config.toml
n_layer = 9
d_model = 256
n_head = 2
n_kv_head = 1
head_dim = 128
d_mlp = 1024
vocab_size = 2048
activation = "tanh_gelu"
norm = "layernorm"
norm_place = "pre"
norm_eps = 1e-06
positions = "learned"
qk_norm = true
attn_scale = 0.113
bias = "all"
tie_embeddings = false
parallel_block = true
init = "trunc"
init_std_qkv = 0.0177
init_std_o = 0.00418
init_std_up = 0.0177
init_std_down = 0.00418
init_out_by_depth = true
optimizer = "soap_variant"
lr = 0.00739
beta1 = 0.95
beta2 = 0.99
weight_decay = 0.0
lr_head = 0.00642
grad_clip = 1.0
warmup_steps = 48
schedule = "wsd"
decay_fraction = 0.654
decay_shape = "cos"
final_lr_fraction = 0.1
batch_tokens = 65536
seq_len = 128
doc_mask = false
train_tokens = 504800000
steps = 7703
dataset = "wikipedia_en"
Each number is 500 + 40 x the weight over its row's rms, rounded and kept within 0 to 999. Layers, rows and columns count from 0. Numbers have three digits each. The size before them is the row's rms in percent of the matrix's.

# layer 5 MLP down (transposed), 1024x256, rms 0.465, rows 766-872, columns 0-63
096:520466497545477474457539513473509523538474450475426490528439530517612432454499560506512511495460523517434498482546465562454502533488467460461502502499549478507499569508581469554513556509446498
095:540533435529539511462480412451544504497502512474578580462514527511427444476562487418518487427522477580517518554518460561551436470444565520472479558485541410458452545414570540508566472529430436
090:499453455457502502540552496504517458473481520497523579524561466478498491502432463392569493462508493518544455469514471486502437547501489406464461497465544473493500461562524534522479514462486540
100:493513509458445505498512499519540450479523465533485439547502489478472479470521499572464544491516473496503494534456421527506441528398504490488511556490534518483515558546429497436481475460448539
098:500526505484494468537491448457501515499552494476423555527485491555451512526400488528500486507552460379484531558517540470538501427549482585534491570534463485569494484524504521524443520496469482
107:507488523558536538493478435457452485411539489566507503522531447504473523482473514533524506489513534495534619496509522492488468499519496550497459467551540468475367483519476518473464456480489434
107:559530510487496467491500516545501479503458478555494515478542418578414473469574506491523459547484515556448476563489461542479428486463481496514538549510448480532579526514573466485438508466546504
097:532505540473520489429503549548461506454530522489573428513564485551487408475519454467473522457517532547442480532528492474561510553471541496464492515488528590549503508473524502492486561512517479
111:548519445525522463425556525513500505552473505504498521510448466495519503475450558477483508529488461470423539533560461461484507476521528506558554482513569568511451467483488479501500547534517516
092:497505399533519540444510506533560590552544478508548478530490381506539443478492556497506451467459476487458531516522459554504573490536445513488500483505511453472573551565511536477491500510455500
107:496560473585432454543471460599489498497502496430530530445512490440508426490457572489477504542551468553486462535498392528631467449514495605477486510545509484527478487488494524571455528521503477
101:480527500472531501576462527489522521506495493509438546443454466521552496544532490540449428506553532504544503431535538439477566500483537458576477408439472512469420428512436497546554519504480549
096:544561448424509466485440474497463512468483499456473455491465531502430512481497548543458504469541471439523513443521545415493540523495467465489417530490457423538505495437436517523475511527473434
108:546501543508520464478480473547488498548501520545506492516421534453476540504481548497553435541490517437494449575572515463454415450452498473556485527469495581483449452528511465491503469498497465
092:445431503546531495452561520467531555550563509567480496527439513504522543455583533506495498535444454578518542506513469549542529473555514532449461521503522534442532481481490554511481514509533540
099:491563485449484532520515431492490541467471497494474477483505555566566446455554561466491464480506514451498445465514510571532547422451537483483492516453522527465512497578557504527446453464483517
111:479459496474491445502561513510475446521525501547494568511464528495462548603485446525492557456445475483485429519499461425521426454484414514523483505531509558462493488502548530464482543540494436
121:497487528512464431460494520503537538520529484459485519502542437555479468512557506538554491514476443533486500515560500448541465465520441433531606497558489507549498482495552474489532444433562493
101:485507567495471519516509491525536635502558585516453498505520510507508506540499491510512413513458468529518505575477470468435501548554481477419540465465506504487517495504523509419428486486522503
097:535497606454473568465469477495487555570454441499501503517534488559538460483446487468465499457474428527533537414500515476480541481442472454436484477455573508469505484450545513498533479563484525
095:496521505499540419467499421493470485545460574454428454489549478526478438587426496448445383521477513503516461545522533511486515527559508495490542570471496472540512541439507514476468513526497443
103:511498454598543466463461513568526465473461430474475549456458437606573499452462506518524395480519487498493489534478498433512496555588507485526516414534515502482569556587490467592491558488523524
111:459444533519506450551555480454456494511472547537534513581455421574517537486422540581452570531518510513531496456479471471509460450532471520513539514457493513516558501432548483504494494400447533
105:574404450480481537493533495512532496486490499498521470414489475474529519494512455396494491496505556470499458519521493440538533530535538458498516503529477501527514475494494548497576582555494467
099:485519501503464479484423512522491468528510441464469420552502505482513570429494520530553485475519462501491523512467593507435425498511436451525486569489497545558447511461481465434474463492487526
106:465470411506517423527515577538537531464483489543521434470506487464551437613529525456502492422512464496538466537574502487520467525437564571497483542552463465536561465511505497522437475467514529
100:497496469543514472500486577562474518439458516542550570527535481504501573535435429538557401438486465494511528524480510496496480524499452512433501566614439530509438514542566450443508530417433457
091:487469515557478524479524522573464503464441459458454495538446513509501524485486421482508460485492460468477479464520426504542500459523583557529514517499537514536504530500530493510525459574482491
092:459541491527451514522559477522498557564486508460453523481465513442500440495484434571510516557517469493557544455524501470489504503502490549504508479543493453487526486519511470483497528534484488
128:512557532528523499519467513522456480520422499516501501473562573530544499538501480448475491538454476522468430510596464439504495444438475473540531527484523539571525531475546559460493511583563487
102:525473475386600519472439468504520436531502488528557440455461491532497499466586523551517497516476512494476494521525557460446545516546554433483498525523550460467513472492469518523467537491588516
103:568497501507512453457467552557503488556548545456554556559520533553490524500504528516511484437483526525430510475452555511448516511480525523488531563473491545488515526513463521503504584513533502
106:455539549493483559509496469535505600401492452527474461496515461534515517528400493422530573506543529552472520507459552495513418493431484493555539531501525542524465424516586528515495502537470463
109:511549427482487559552478500500559482510476584583593569463513522468529412517556421457529526483505565503521451494444495477549494521491486486446483515542582468493503491482531558475486501518524491
095:486506488483482492500496471471460514536536522471488456492435531507528520527467483490537525436487479573522457491467527458536508536484562521543510595585506492511474419475570554515574509490523535
106:526536481530432493523562579536558567563550485478484495510472548614513479478517454503473484506486522556514498554473509455449492481517539506520530572480577478540565477539460504473517495509508506
094:523465499403570526514512466505495518485473467458472446528546505529491518460579492491436517511516458521474515513499530539470407518514487492474453518487554589500545479468543464505494514543569479
100:443616521433499556566484560555520438540528501497461509476502506499491488482465515505561521499511454519507418478500560500564498486464552508428486452476538534522585466593526492450467471505501496
100:534550512434533480482490479487485520477549562506472482477491469509492547506449545486454472570465504519491531507439506504497480448549432450533517442501532522537482400421444570510496496432518499
100:558518502505506508518425475466534533510459451502504510535508521477577534517445494506467463540473463483509497511514486443456516515554541510578487448560489531496469561610537492528528450503478529
104:488517484521456552604448534451483468503474493462500463466524523525537532437499472458499545589567474482539484530514494505520486467452439523457543485469501443510440563462495525431499517404571500
102:525591546519492555544476535503499458510508438534537474492462487622482445534517472502448513508504439465487456537491479504480500604527480550498520536569599495557478520480477547480495494589511513
101:463515499512503538459420416534476466489456520448519470591568506534450433510471584456487439528497552486470599587521512472517490538465540456542542531529535402470552509423431524487465481505523515
097:513501479451542361534492545515443507588562522438511493510442526540434502565466558453526558535485452533412475439499576538531376482522506512473477502514421495447466579528471508495512554510478428
096:531558559573515495530502543438521481517500568487437523467507445431458489483521509598476513489404494400504488522439466519516505462548460511479453503494553492497491472482504493533406544533521507
090:478488576530495482509502448442522483566506495562455534542496540506522471462566505541543471564404486628514497430445532481490438553563561479499501497513513576458500504506518518529476482451411503
103:518448575564513499509475559511540654511453464559504491441470449471478490508409469550461536428512481563617476461499540505535523485484534425481514548498499463410468489447495467542468469493536493
098:542543554508492534528501560436520488450445517455457568500501510554473433542533531541501495474543523534513519526497476477498485527450539442536461484492538500501554464459461487486565533469526486
100:521470501516505507490524502464465491480451480472526528574461409523540486457445486485502454531420518530542492502469456523469558504497526469520524470549551472445553566426524470489481502524433480
096:475456511505562491459539533510525521497519551523540500477493536436521556439487444460508489493467461461529533532469510459496557469541503458531533560476451456537465534520509542508452486495511561
096:526453527596534507496484541522509461427405479519557579464560468574456482587535566474467471443513511442481494452495576439531518542493532520537513630471519480466507479460516491490459405569510393
096:489508462549494460535464475487534452550536542554570526508512498512533436438530476537472439440428545500471516514511517524487477500468501379379515420575547479534543492496525459480457504448469482
106:472541514423509509526497464434454568436512438506482486529490481492506501466534558533492556514503591434506507510479492549417492544556575453491519563538439483481522482477529559537426441533366505
095:433543522517494506474552519521500562532536472560451557507530466499479458505494448549568470470526541524496572495464501546577469476523476486476503507408507480416461514512548457466473535516443515
108:514531533530507498487490499485483495489404473453479499437498507537470521484563509472446531499511583550517530506502523427548501573436544500479480428518486395511477494551496516481454483487522514
093:471477513513488484554548468530496574460444509556541474478419421500505501519401454562503520514571463533545462584505595499510479498489499468562510510518493437511414489473496450550462532548554498
088:452519591522498493529424551485499419589585502495492514502432464531453524508547454475502468508479556467478497467465479526467522538430543451528551448513539511515528523539481503470472443465425557
089:458565474456578480459477557504534457490485488522490517497559454472490527512484449484444487450509493558468481570464499477510483525549561507450516528489526523499410473538472596456513454517518494
099:466447527473433458445502424483465528482522470488576461494518457454491485464408530475452501451498480493514528486464512450468595547475493534475572514507459484478441453462486471471537502487451534
091:522437461511443382527540423500526480503492554530549530477519543468445524487489496475475556503518526500584491480509518484571506522450498516542539471583517563548498517506569444503521462472468531
092:498463534477500540535521490575469545472512504507472520478565478412481558508485473490546547506441505437488542525540528490573477532531461433494466471522483524443462496526489605547556452562502499
104:614492461425555520486531495514465419525543519567485495556506441504475540508435473465489540484484555518426458520522533422481490496495473499522439499448583547547422517504505502494515488511451453
095:528467393478528511524557515515526468528533437468481549495543513568485566540431466536456430483554527501487550538538545433458501544581504492470502519445543494461440499486531462483558461569468454
115:458538472494488522551471526568487494510472488520487513537492487488490472598473526499532515480485463418444538445510510511492534508478533518519507528569519528547501488505473414559494400515531569
103:498472508496478522508461525584452432559501519438471432459472496415512540582474546503537512540573465485475461489407480516500468558566497550483490474475454484501391542540498436489492490446545500
096:458465443520460474443450509483483549522503469506520540493415562505585530516534486492497503492540476489550504486494492504445490501474566485565409541473479495402382584511465508462485489482498468
102:391504487447482515536519446393509489503549545573497474427473496570509544557465492488465500493521519480527466465432534442512526552509451442502533582512451541526468470427498528492503536539430477
104:537469551455516439506504433489538527504562511505506538459466493518490519573503499588507509527517458476538475534447499480483536444466497528390523498533559533546440533544474377482522427501605484
108:459516513497483545551477500461463473484498493526518559516472456470544462536482522508544512523482442505499482485488506522516563438544501505436526501518504563463540506494497468517504426507469534
102:533523468478532560517520503495520455515593543530527512467538480467477499448499509476549502516502586440501500513445500499476461501493495462441538530513472519521463433513497511466554511525533516
099:497516407519513482509495492400500475482553553512545434419459513429476503545544434478512476480528503558463497449449524526471402520513555449473454511499493472528524463488483547450464535519472542
096:465552484476463565518490481598442545543547444547542448435549459468436522547476499498457467508502473482468512529514531459530492489531484500503499508502492554463517519494500493522502459524529541
094:453585492498447478523493552493539462503578472494480484505535501514522471522504462462539484549473437557479438452513512590468616557474573414555448543457456463492533524503461484466481464421479505
105:490444429460471472515556486501466479566497482491478489515451548454474501559480600483460509541498445529410469560485450477550500513511473495485471487480496526488563559469443472489546485511408484
103:504495494538455496517547517518540440509475487537494496527568517512499478468401442537485498573506523479507557500444528467579469502517508465486525460544512507541541465555503514486509380427542525
101:456484499507453563529474490431477517474474563492425429589502481504406524513470438444501540503491480449538540476512460484445543571502491532512478495451534474438472459549468476515564433494526399
101:484504540495544418493521415526496535491443512501475442532574441502534419489466502485443519506531512542509519434484473498492459495543518521472462496452551474494552529470519453514537570508560499
096:502493519507508507455497421486510484470530460514507534436586490433527521496508438547486519490535520545422554445493426519522445504480555510458512577496505451504506537468539542482469550476512389
099:483484477515415550474452469473506491504518493517487537542471560469573468542548528451493503473456527529573510514488567468502431496397472591547544486511504468452457552510506512408527508421497491
097:564506486526533518464451506574527554549560468480476551506555532453464554501471476557502574559430461475509490497480570455506431487569524464551544528414477483465463466541562545467556514570471492
100:499510468521508489539401477448493495467456483561529517504477442498473471529520504530549487506461487548558481489502480508575504516455469502487445504462551455508537512428530514571531501542453449
103:557480502511461458481521511510535546474460503546492497588514523540539524506527554553483472504457421516537460585465544427522494480495458475577557457524453523494497518527497477475465516468558547
101:461471477439533531574507441592532502473511534497548452458487482532500580513563561504532533441497451537491441406437518534442499499506469474473507493458485488419420468486528546518505498439517498
092:529493443469531496528539528444487445536545544515524551474510496422535475470532486459557465538462571468445476488552533533529476455506475540497481524552565523493550465537514457533455399491536479
102:444450495466432476466507448551516374505496433473503562523541511507472532502524506449524545478449517441492509441549583534490462525489500541489528583455528514525474484496515531521513553545511477
110:504528508475472501484423503481437548419529530441475554528480404500519450448495563468569475481492509547569533525503463457552420531508465514552534468460569497511472437506582497522563508543545489
095:470485532518554585456495493508514454415530506467482488504459428552563468573547494565545457528578502510513453442551490508520520471423483627563557496527511453467509472463503498459513449531446495
103:395463475410549543505584459499512485473541494581577541485505488520432484544536471541490514478509501469448599489492538473480467452516497540434469566508491491466453565503539505463487566468511499
104:510434396469483527560522426531544515448509565514469500491509459507488560509463502466440447410485448549514451495495479532487562482532528554546516521428442524488486479469495536479413511475538478
099:494485534504461431488483459492494541444480520528491478430490528526502406466514469526405440486530439487420441569549497448447459481485570511532551476455490533525580485464553491468596581496551546
103:543598462445464502589545511523423545463543479463540434498461484454487527559478509545462445490510447492495442462540466515432478479491520546450541511489545459471450518534488530452464470555548510
110:518463528474459520417513472495586440527494503535507544526511486504473491561475460566495487557493546466478461484489507471423521572484530534437509486485536447522511607565587540528520470462536506
100:507503539497489474478457465453490441494554538526538496439467531490519551517557472490503520467540489483422541485464536571441461525481545467485506498529571455512541535520550401550484466555555485
102:541541438448548500451571470429541484515458529537474473538552491515545483471478510449521502511451570486471484502456513481446528530535503513529486508505522509495507462564499504520505457456475501
105:462511486483489474565430472473468521549486534507536513539458509447535468482481496520537545510372538473543490513553522477501514504502482478440500468503526502614622527464505443453573519567507486
104:505564474530485415533541465486513549527530447473511487460415486475528401541485508444410449494474483534460487526465523531494489491456580590468515521449479520430492503540476502523510459490503527
093:475492476532485473564479472416575529534564491421479560484486523483539535464510491505463503523503439409523493520483526565521518507473471521531495511572501504463541474492430511518557535555494529
098:432463548499531542506518429513535522512456541558567496409494514512502540478527511486496533469506529490530549479522485421471523480526450468607483525488477496493543467500487506548516581460560502
101:434610565498508501514451482519535460463442539487415534484536602526511468485569456562641492442458469530504536518447487542485533470522435478514471480478504538483537533492461495482517474495584473
094:466475592484521510500529572504560510594506492539479464498468506523511430455528487521561511514566417505459477517490524531475488530548496440494413561513447504510503495536443490526510575525626544
108:504470597532435503475488479466531470474490457503415430463538465497503543552445461482520513498499476512499518536450454461540529465485497518447514502392464515541482499462507587471429526425541475
100:480440536522518549512516496440489461463529586462584529474491451490526444506559527546493477481527514534488494508467521497534496448485505479535541520483570471427508531501556520499509513525410465
095:545549558416499482511515450475535506503499542516501474495488495517500528445485519492582480532447497473433516508418561567537488462426457493484520554444493532505531444551501520570425505430478483
110:470507484477540454448518480488490493482541441449476422458594532540499500516521514543402510452504421528439491508488556514505503551495532542483480472507488523484503520486543501467512524603501519
093:475539507496480470495465524459489492498532466482518518544496453538493494595483529552465506473491535469453549511562498550545450496460498411493535491578530445505492554495472500558533500580474592
104:519503511536547472506533470517457524500449509506463509568396468490459510520483507522527483485465492496448480527517548511504503514515494551532537515521475503425493495490428467451509493510508460
103:497572513522490541487471503517478514541433533480441508462477498516486557520526514445419523415450545491491505539482562540503556453468405475533437418538517496498541467474482508488550556465498473
# layer 5 MLP up, 1024x256, rms 0.457, rows 767-873, columns 0-63
100:501461539470591544527446490445577518510463559550598482522451499488474496534445501535470493473496424501470542536490514519513569537509486518529501459471431474500570438470451532501609490483541520
099:556508440516526481553548506439504518503472503528528448569463555446495485453489457477473467466573490442478459500506517562504483479508453466482394513514530509477611579570501427427477471519517521
101:498523494515584472480557540539524537450510432551428459560566441459509524575548523478473565410496459431498479516500452527509486455536504464484446538543466497495497486504521488452537521481524545
092:500518457474553505468472520482479515506489568484495481482554507441521471465530504486543515532484596487555528525558471474410533450492553530425560487516377583462477510516488473492506509509479492
103:509513449468499546484480442484461540491541466515580415470483447468482486491454542514501447475480514514525555543490470476454556493518470458518503553533559537493503443461519557464512489458555529
106:520459522462461510431566475477453488562529483558522488507491478518456523510461516445457465526553440449523494545485528475418379509477488490523469514406474529476521644547432444444492462527528460
101:510485522492483489474595449530479524510493490472501526492475416526536503418492535495460531478514477506501432484504484534587465544521470547533462527458412474475471537520530482538529518424451476
105:499508528544489522486487453491494479492596490527505512501443556497481477419548524489484504489568451529504457556585564498492486554568485534501493516460500456468488525514560547519499493479519545
102:532542493473493499500544415611529546523504489517410501538474519543499504558564512547512522534479496562476478498519516533457506519466506431481432524508549559606514545476532507533487604454543483
101:455458441477518492496526471471457520547573475491503487444464472514472511514517501484505467482520550520485402543505489421503529533437497538458518464509515457472565534446496445499551487515512507
102:451519601412526488478559525505461497534494491446517566535537504462564494452531537427490490534523518499530566478517540462484500471494494505502521561474474524490525499549474491590451485539527484
095:541514482518550495551548586488509463489495458545528498539558541525503498499527468480555450551503496568479460431522534543465562497509514475511528478529473516508503585445539470481551485544511481
107:513504467505491508514449474386531550517495400577498482478511517495518431536460499432503505531502443484498450527497548548550411456532540520516557536524505528567524504491487428440467574582461579
099:498477482422449468454525455463481467480522549554487472471467592485474475456595421501491511513461475526527478446543503467430460536562496453575566508447471532512498539513557485572555475461500527
101:559458451477469587454494559449554518440540551475529555446494455582515565493523531506601507516499535514522497462474444459438521574487539470479481483474496509501520507512506503603504462564426528
114:546516446513544509500519511560456476484510497542558447448500462501447560546513489471494539551515542495507510525500535480549490442523381488564513538543533586497483506512521545490474475506420516
108:485454484424506434467472555399551500492543466531557464511523491508494432538475474537492522509526446516535493495442562484516501506519473476451504477552462529560471491493526517408506460493512431
099:532509476476518545420520501516424425496483538519450537477524481496514497528569508470466553506451484501563498523529517419470488535472420469503538371517520424510520450500372466518507484460481457
099:496527555537454516415503407488446532485476534466443436508534498539519520490595564452473469535547505558549466525465541467474460479496544447516478452487553534543467483488545494444573520440507561
098:443459418496526490580430510541453483543521488529556458498550502455533549452481464486544504552509443544421577529535478559627505447510495547464432476474467503542468507496558475549517458569517523
096:479522523530505472478479508531461457481483499566512490503478518482529508539481549370480424525562522513471498524491489477484398546516447501546495497543502504502422450455442480517606454526440515
133:446469495501433488545528566509520491508504425491480515573508578541462510615426518588498568573454566580526505515483475529415452512492526496556554544469502480496536532418520499520483513446470492
113:481474510438431493459500536443456470514505556548451488488442474551490532484458503547490459449454502472410427488495522496459532479518496485481461497524424569440533500482498474397506524489471520
095:476504491585434532472427527501533612564496529457518410554544579483521444514533460513497448518501554453490527495467555415545519537495518525465482434488485428521491500552519588539523486518548541
105:535477427492480583510527533557523579531484530519529517473483590510464482494509433451541512564447485518496442519503492461457538560533495441485426498422545496535472419446487492534517459533417527
097:462524488515523442484448467437488512483475560531466501497464505518526518528528497501579471470490468551531525499518498566544514489490458522442611530481481581558554474518451505529511524502524471
094:497529512466495443548448473535494535469488512586563528530527550487476478531477601483460485470470511514528502463504510417495491417466544524441515549495480526419543524470463500521414541455537481
100:445525609496486502446486437489504493497512429535470523552493500593511612432497538441526472554509526429444477487461545494438495536517533585511516554470572395503441571442548535510555528487496499
126:439579503475517513545507427493475539511554525480536483499528457518522436569446507532511489518474503469420456523592497531547508485473424436531522456447549436541471563554458465464517521515508511
107:491495546497537502457451517461479465457448527491415516414478496479491545506565462486534476561496530513457544504479479557475501489562493483446500468497550542445440495515431419561455566455558504
104:477540533538534473487524546548462551492416538500503486516544508504431575502495477491483480457565505498482438451501452488497521540488483472502474468475430485467483428494488583522524510476510551
104:461489493471479589465505440500522527521430457496446523511565468514545518483477528514525456526489630530567443504528485440525434509515489428427540510485568493456452496550455471486426491481537507
107:517496481462479498503510490462429582563556594465521490516533549478427435485526514450498527476400463569574464523517500523525502520580511508525504432490546538494449556501519477584547476511542523
100:459457476553443522487513543512504556442500471423444502404485472464472529547453504500528495475463434581495471545496569459494492417498522482440540480585548477456450494486396518538474529533456530
104:440483441430499471538515588472599527560607509450471475546519522522486485484481542465521487598519487485533464492509489440560538521480503491499463550464517498479452431562496557503476460521456539
100:524508527578463480482513435477492526540481526438548517515595547479511519569557498511483446581516502462546505540582456479466480468450487487506483493539511506478480490540565561483523540517525443
100:406500525558449536444451550491520541588525464519556511458548477480416523518382437465427466536526498514526501538524534492503459561511553444470529470457467490513543550554452476511542500412453610
104:549586476448519505536434468450529521519474465577454523490489475466548512460500472496492478483593455475552530517512536529486503530512482496533541529487467507513541501514467538520516482506419580
094:531526532570504522474486411451528598577458472419467608534491489551525531510532527508470441507525507434536510478444514475435548505503479511513462444485528489430541490651504465519506531494540522
099:540494474465470440518491567491502592561442553463459457551481515588501500479576489549502473569497491524417477463484492458528495520498483490545467557488412543541516524494532460510538480464532473
097:571509461564517463530515526492422464524490466536533523506556436422447483469536568506439471539490469442521446456460544470463491454443518528565423479506507487577445500498481531512545449461498445
096:433483572498480458485501499507536511526494518489478544485491503501487493444566534511525392516490514517548505555570491479613466492483532475500466483525493520533536477506486498478553512463508533
094:462552481479550519510515556444520459542540533496537475495523462503528483475502509442511564503433460537462466470458518493496503558496475552547492469499486449540501523477549562423503468492532505
109:478516609541527581498542510510513496439520471476470520487498507554464451541518455531546526509498536513489533558514526508379462457489479471479505487554395503491528486476491511485497490496520514
095:504587482531409480482514527503590444485544491491520521445537439467459512488484479488532548466474507497499446525509470464529469581474565501452507457577521461529560507462504496438544477414450501
099:547501523519540519443483587465529441510582560504581483485521465542507480529487579511473574464574526511458474491487537395430514568487542448539519531546473482491435517484470505497575569429511471
098:488485465465554459463504473494595458543512504506568481487520479522471480487492525479492498551476543517512546533567483495545485512553501459526452481512556541516420492592483529458444497483456501
096:507459511528479543541429444498542497525517518514507502553512498429469421506461470478509515529468519514513516519506522491378487487471501515585481512536518572450450510553607484482409497472460563
098:437527509437536434510533477453454474492474523540478476496499447511494525498576491493448465488590521526447511443518465441474493540488520534492457524487565531509444497442447503512526494454528526
104:536534515564455514493508479534496567473499475483481504535486434479586487463521486512465449489541528535485540515580429484489472558550448485492500502481417511545527458497533462524566520518551546
093:456461565531458557521483579541444525575565525582480483444446502454476474539537548492506471487381526517516522528485488491473454542552470516511524489472571407500453489482548589475459492512521493
099:516529548457526496533496552493509572492529412529524459476562596485511494411476537525539478465469482512542533492453492530427576523521531513442503483554489478452451503512552575583498530536475465
098:476421531425525563496488550477529535532512528384532519461468497514410529538486563534488511513513463526494458519475588474512566485539497534533522495545531517577474526470473495447576457544519512
111:502445487537487475442589510516475454521433493443479519547452482586571486425553489503479526515483514466463495498492524512635399500481513467496476454502494364553489431492484546537507518502541527
105:462495489515455449489478406504520499556525578521439458475569577544485494519456507528449524486445540544460515494423478514455522505471462482492492403578518522479513430503441460500488534486598516
094:451495508517484487436519449449533530538529562454482427478470525476476519574483519498494474497446424497428459476419505508488456517555481483423481526467470510465536427491454545541479489474434522
099:531508545502463420475519486429453554515521561500523480520560563541445504503570473481518555487524424511524452545521454406468486449481525557485544466490494485495464604478499443409473419426506496
099:512526508488512563540470524538549464541589541505520454480436509527516539602449457550517570469456506486466509485521522489515453506514500473471494504480516516567470516555532585504493547599495504
094:468539518386524622541595518476443577439504454459511441536537517571489485575473496497517478460471471518485541417467502461429554489505494567518472496525505451477496469419536508516498506481561528
092:564551485471478509434512504482430544512569459531530503429516551479412555506503488506470585492422458541507540529536528465599554477556486516475544505439508543443483536521491484433511466496538523
111:499518510542507533514583493585484501488474495585507570495500418466453479480520446474466492496514471481450484539506560424470531534546414497616432572492508504497436498449481506549465581530465515
103:490506473449440448514498534480485549530518502461444538464476559423554558550436526534487554461522473488464503497589463485531506465503477574504481451509486421458509466552456456484459551474432512
110:525508496478402461518489534546522536499475515501470486488461504550504452515521481502532561513562504480519560512542463608534476527451485533530464489515500469587498536430569478496522467455509509
097:417442482462427469476464520433521519548514544524559474519508568498546488555465514549521474537482449431460537533523544549528495452517563429475489424474502511537528460492536562495468563525469470
096:456496415546510525480480471606520565466573542508481476474489481435443519567480529533509491520546543508456519535504430475533438539556496486457566408495474540469594422491463512476534558514424540
101:502491616535547482505531491493509527551531567579479519519482482483502522524529500461506543476498540499506575487512439457561434483497428420459505553447515487504447437542448482514492521576482577
102:581545557526544443431467561453550530502451469534511548542514538476530501501526508440480531543499500466482486512489478485519450505492547500519506470497428488520443474478490520530488424465475491
102:422516495480529518424554527464489549562478503479506482590450522530545495527459495477508465614507513440405517505554543554568488473493459487536527532489445525509567513463443499536499515524535508
097:438537528550492477511493579556507506545522560471454482492567554468534508637518490469418454496527538463500500468491507430588533546500456507441599490481433505498470481474513486473494499531509505
098:542530489504452514465489427453486519479441532547501511428503483515469498518530476483578505508458503521574493507500509514478444485584483469453481484389480509452488438528538420457449464479521440
097:469511497498497476499486517459535584570534488575503499429422522558535390481473517527495513556497522458526480372455450573523505476500538586474547536499466493494476542422517482535513514449508568
092:480507515588553536517528474555512534480493569572463514490479563484535461492541456480477419530516504552424516477449561479461544495533506512488512496500507575451465522542465546506456545423463492
104:557413497498502496516494468505510515579448489544492511450563499527560468491483546486536507434546595493544546545418460463530498602515569501541423483461484523528485500543503535561532577498515544
099:462569387477526437526456481491462533556496539456576476504502496491512426499511473499511504463596571447440567444494508477541516528452502467486538447502517481492502447466508512522501506516495497
098:481527406501412467517438446509528484593446479512543499461517561546535524550513517459472500479521526455565476446526514491457540539455478482509551501393459477523454480499535462496507529456476481
104:500470515482555476487493551513480510593482466496545522538487583534518473522457551519482531501547398519501563532532461510481487415545431517460544486467511533539516503505500541574566501432447584
098:555480517518570492493510491584572491560474457568600426443457543445467482562522507539460500531476504481421477545492474495471543510458495480543550439439478510500490500466527538541537507559481520
091:505488472480508564449441555502467504489475401443478492494532447540530475438476496505525510486515518444515420450451520503477552431496492458473476455505423541510554468456463486565530499446518563
104:473407489447487457530530449431548543474565460454522457480465518402426499485482521493518450566471475471448505488525491444513517552518529530453547504527546541511449461484537524515501460455485552
104:454508457503495481462474527535478474483467511540436512476479435444491529467523540500417455543526473457446479458475524511459503568412492543535492541520554490535489422458513488527515558482498545
096:442457550489503489474485450514437452480460510598490525508410558529482487525506511492485498491433540527435529479542481571486471543520469457521500510492457476515611537538503528514529525536480430
102:534523537494437487458493525535507503462447484492502447518550504456455567520555560499518454559499520479469510397521485473486504524486443542393537444538569495427547484437491492456573603532579542
098:526565535499508512548511553495528510514496548500493501522502440420544491523537540424529497476566516486555425550525464542519537568552506500476496462466558526547489542559467461572478452450442575
109:535557457503542520549471575526528513553533514464531492492525466501423489539549548450457473565416495503477443455494510486503462509549501516506493500565493493501568520484471557491488525571553469
112:455497471504522559559528517478457511507536607439499450502525504541451443549567489525530534491497459402481505517493468473417472470609577471576553505458467479482495451461502503445460511457464523
096:518491539467499575628479510516567468536474485486506558500545456523510541562501472528484581517496500529483474492544449493454549502494481519470521418526561543468546506444522419472562447499510479
114:482562459489566547441487505452474521417552455533528466513475496502527465442550499500401565526515495547533433505386535504461549491507553478526422441472526449514498500487420500487513570501520476
099:517587481429479577553406490522521525470537492526494488517458486453535450518497450524517501583409496487455493535505533476519508493461523527500488525528534521512516436526450502526455510531540509
097:482434468520461545499410542434474536529562539478550450461557526472471441486508530533459532421466493454472491460527436470538535418526540510560570453515521475507495519492491559532406453473543544
100:515417477445515447551559443487514495553416492470550493532480483474549508526494539433502591524441535558503498521510522485513504538455471514457453540502529511476458444428560559538539461481465539
101:473526495622500446522476509504521539450481506506481499547451554423510497546489430530535508508555476529427572449465510497543482505473502495481494471478577496530538527498538441475496503441484466
096:518565506466558570452448514505547538472474541513504538487554536602525505466433524412455481522502454453487458524560553463400435553457569506502511499437498510562512544527494533457462460499529490
105:492509451401481518486488499471477511543461518512494443477492533602539514515503541520468520501494480587456444472475486553486508503524536481513466581534466482488422517507457475527504483501567559
101:518500475536514558521513555500506545425526498493553452505502470517475440494560462474514489510504527532519457487488530489479521432486487446571541438514469514483509486505500581464510490442576548
097:526509537528449495559537538524530495521449503559422554593533459580462480448429560442570466471504476506484482450495511504425450561495565535537495547552452504585452468481448533462487483410513515
101:581460462549523476584533458563486517467464543457433480480446444450516458502528484589569533493534484454490562470513446426463420417434558504526568494546397506470467500576499464541470503489545485
096:545524494518507529579592530470508520545427456506483556480479453515533587520496499511501615467470495412456543494550508507551455522440399517533542494520511515468538532539468485483473527506507520
096:469491457513460577504509470535562414469450567446511477505492510524507558505578441510570480482503512503463495543528526494508503455493494533451504565595529505526495463532575512485489492456529541
093:550519510476495493561526554454473540553474469473498498468530504450518433483543547576461504468459552476572531482515478493403504521551506473452521457508446499518519550465450518542530492543503539
103:495476443514502481507532530505448505494422462530532486452515558431460483536421540509416481509455455431552476530455451520554507534413557494500532516526482496571462450472529572488472469512472470
101:440465564504543455553546474505481519506485473510514497517526498474353459497542507406523427568474474488461488488475530449522490581579526511501453453543447540545569498492534508515541511514496485
102:522536575545460466502478474541505526523499573512405489579393454547509592462544541477492459563470504533511461527452491534540429469504519476550470531492561512519529584524521494578490485490485514
105:467506438546524465550446490449547573538560455477472479484513558559494440497515496522407535507574482495504516475550479518450564475473497509480486487562399506444564554512551478468507504536537509
094:483578447528519519525496555499554526435466499537426480584536443526423578462485457526474510490517489511508494512465528479606489512431450475489504471484517477553538479515460509521533489530542520
104:578411486531539390497522512429501487555490472462464418540526540528476464517476490500490519454543451516442440486499523497607492605525473453521498519422522498556446523465476543475517487458460505
109:531450555511487478538530523532457469474538507467637473564442553522452467503474439514514465537421505511562455555528558538542456509505484523505508448499504515496509509523563458478557517462494495
097:494556488541484498477457541540465477460449448452501470476422514496500451496481406522478499550484537489546513455468575433506516496503547497469524442622472483505557520475553486520510537524516476